Each number is 128 + 32 x the weight over its row's rms, rounded and kept within 0 to 255. Layers, rows and columns count from 0. The size above them is the row's rms in percent of the matrix's.

# layer 2 MLP up, 6144x768, rms 0.025, rows 2903-2908, columns 640-767
size [111  83 101  99 106 105]
[[171 144 132 145 128  63  70  99 122 151 155 152 149  82 157  51 150  92 147 146 112 143  48 170 136  99  92 109 126 104 130 111 130 135 185 127 107 124 104 157 162 126 143 167 152  84  66  77 163 168 124  92 143 127 144 175 146 157 113  64 114 103 148 153 138  96 110 138 173 153 188 102 100 109 142 176 117 130 129 218 144 159 124  77  78 191 162 157  71 157 143 164 150 105 136 104 120 188 102 143 132 157 153 128  78 159  65  76 122 138  99 104 174 178 148 135 110 131  82 163 145 115  96 182 156 112  99 118]
 [ 71 157 123 136 131  93 142  71 126 127 155 122 159 101 162 233 165 154 168 104 144 142  90 136 154 107 171  51 124 107 141 100 128 138  72 168 135  63 143 162 173 133 114 103  97 148 159 134  82 124 164  79 137 116 110 118  98  99 139 141 140 142 117 101 107 105 114 156  98 123 147 173 115 111 114 166 135 190 121 137 176 174 137 151 100 143  99 127 118 147 175 129 174 183 135  79 119 144  97 146 117 178 134 139 161 100 164 175 119 120 149 141  71 118 154 107 128 143 109 138 185 113 125 155 155 130 141 116]
 [165 134 134 126 118 156 167 175 161 124  99  48  99 102 122 170  95 134 196 129 112  77 129 175 110  94 135  82 157  77 140 116 242 160 161 131 180 149 149  80  83 149 153 155 135 147  80  99 146 168 137 101 108 121 115 184 104  96 162 114 139  94 163 132 101 115 153 141 121 138 128 155 155 159 179 135  98  88 147 111 169 167 106 149 100  85 109 164 163 124 152 124 136  81 137  67 111 154 172 140 121 163 148 128 117 132 144  87 173 161 149 199 173 127 141 149 146  90 180 185 128 135 176 106 147 122 102 152]
 [116 126 198 136 145  55  99 140 141 206  73 153 120 148 112 187 106 155 112  82 199 141  92  95 158 102 111 129 113 157 108 112  86 170 116  89  94 168 115 154 117 142 159  98 112 142 150 184 201 131 152 131 161 131 112 130 154 190 153  81 145 179 141 157 128 175 147 119 168 140 120 103 150 154 154  96 124 161 124 173 118 152 101  91 128 109 109 175 119 152 133 120 159 154 155 130 191 127 117 135 164 120 108 133 207 148 167 174 132 153 100 155 110 121 106 106 130 119 201  86 113 154 141 105 148 115 136 140]
 [ 87  94 174 152 109 183  38 131  61 107  97 115 140 185  86 151 179 143 185 160 178  72 120 107 187 135 180 146 120  91  84  85 134 133 127 135 170 187 151  85 155 109 151 103 158 129 118 110 192 174 156 108 150 102 157 220 122 123 117 124 133  65 123 170 132 138 171  80 139 120 213 128 136 192 112 154 155 132 178  98 100  96 139 118 144 111 154  78 100 148 138 121  82 119 150  97 155  98 139  55 120 120  83 135 155  62 134 146 158 126  89 115 229 138 190 156  93  88 131 125 134 118 163 175 144 145 119  66]
 [135 109 113  91 116 159 109 151 119  98 141 166 175 106 113 139 176 134 149 144 137 129 109 141 129  86  95 206 116 132 181  94 122  74 102 158 158 166 130  88 146 172  83 129  97 159  99 132 134 101 105 159 196  95 108 115 110 112 140 114 113 133 122 104 136 219 177 158 168 140 127 175 176 131  96  92  87 108  94 115 103 156 130 115 192 100 137 187  70 115 150 165 118 157 131 157 117 108 158 139 146  97 112 117 160 138  94 121 156 157 148 150  96 129  81  86  84 149 186 113 111  83 190 145  89 139 145 106]]
# layer 2 MLP down (transposed), 6144x768, rms 0.025, rows 2903-2907, columns 640-767
size [ 89 105  92  89  91]
[[ 93 154 172 124 135 184 201 171 103  77  99 133 132 152 111 189 101 120  69 114 145  86 163  88 100 127 140 164 134 182 111 154 107 161  81 125 154 139 148 125  94 130 121  67 166 180 211 189 121  89 124 183  87 140  98  85 124 124 140 164 103 144  99  92 163 179 163 134 101 128  72 164 142 151 153  89 175 113 111  58 112  92 116 158 148  97 104 108 169 121 133  66 127 155 121 110 168  69 139  82 106 111  94  93 165 111 190 157 141 125 144 155 109  92  85 111 148  98 154  85 104 129  96  65 109 105 139 102]
 [108 103 140  61 155 157 154  56  90 115 118  95 156 104 160 130 110 136 155 125 133 142 129 116 157 131 130  48 148 135 148 164  74 154 138 128 177 100 180 108 147 135 149 105 117 114 142 112 103  96 248  99 119 121 119 194 141 175 107 160 145 161 122  86  83 156 142 138  96 129 134 111 114 148  97  98 158 169 123 156 145 148 127 143 107 224 101 127 153 145 171 131 155 191 130  65 156 112  89 130 179 188 126 142 100 101 106 134 104  99 119 108  77 158 112 147 154 132 119 154 180 109 106 138 104 114 150  79]
 [113  94 148 117 124  99  94 108  92 143 152 184 144 125 111  68 147 151 120 161 108 110 131   1 132 157  73 171 176 194 144 136  27  69 142 102  91 114 125 182 151 123 120 131 138 158 145 164 142  66 161 143 142 114 118  54 151 148 103 112  93 133  67 145 112 127 125 144 124 103 126 133 144  93  75 115 198 154 111 149 135  96  99 137 144 154 148  94 101 109 109 140 149 175 122 196 141 104 111  86 150  83 116 100 129 144  88 166 114 105 100 136 115 103 101  92 164  71  82  64 137 176  66 155 164 140 148 115]
 [169 142 123 139 135 160 151 125 141 133 165 121 164 123  75  78 162 147 160 147  93 116 104 168  99 143 181 170 113 137 158  93 140 150 160 110 169 148 156 106 162 136 156 135 142  95 103  86  90  87 151 151  79 143 116 119  90 104 135 134 100 118 121 138 116 132  59 111 108  73 161 130 122 105  63 132 169  78 124 145 134  74 162 165 174 120 149  92 166 160 123 107 139  75 143 154  84 122 140  91  78 104 208 155 113 102 119 128 125 106 148  85 121 160 141 117 167 147  36 202 160  75 133 110  88 154  99 132]
 [121 155 121 150 151  92 240 183 168  94 135 166 112  79 129 164  68 124 162 133  74 173 130 116  99 144  85 116 128 173 112 176 114 122 163 123 125  95 102 161  74 116 124 148  55 134 157  84  81 102 112 145 142 132  81  81 157 145 153 132 128 179 142  97  61 100 129 175 141 155 107  89 119  61 117 131 137 108  85 177 167 125 119 123 140 146  87 136 175  65 125 165 185 127 114 170  91 173 123 187 112 165 164 122 139 188  78 142  78  96 165 188 101 110  76 112 129 130  94 120 130 173  66 105  98 124 171 136]]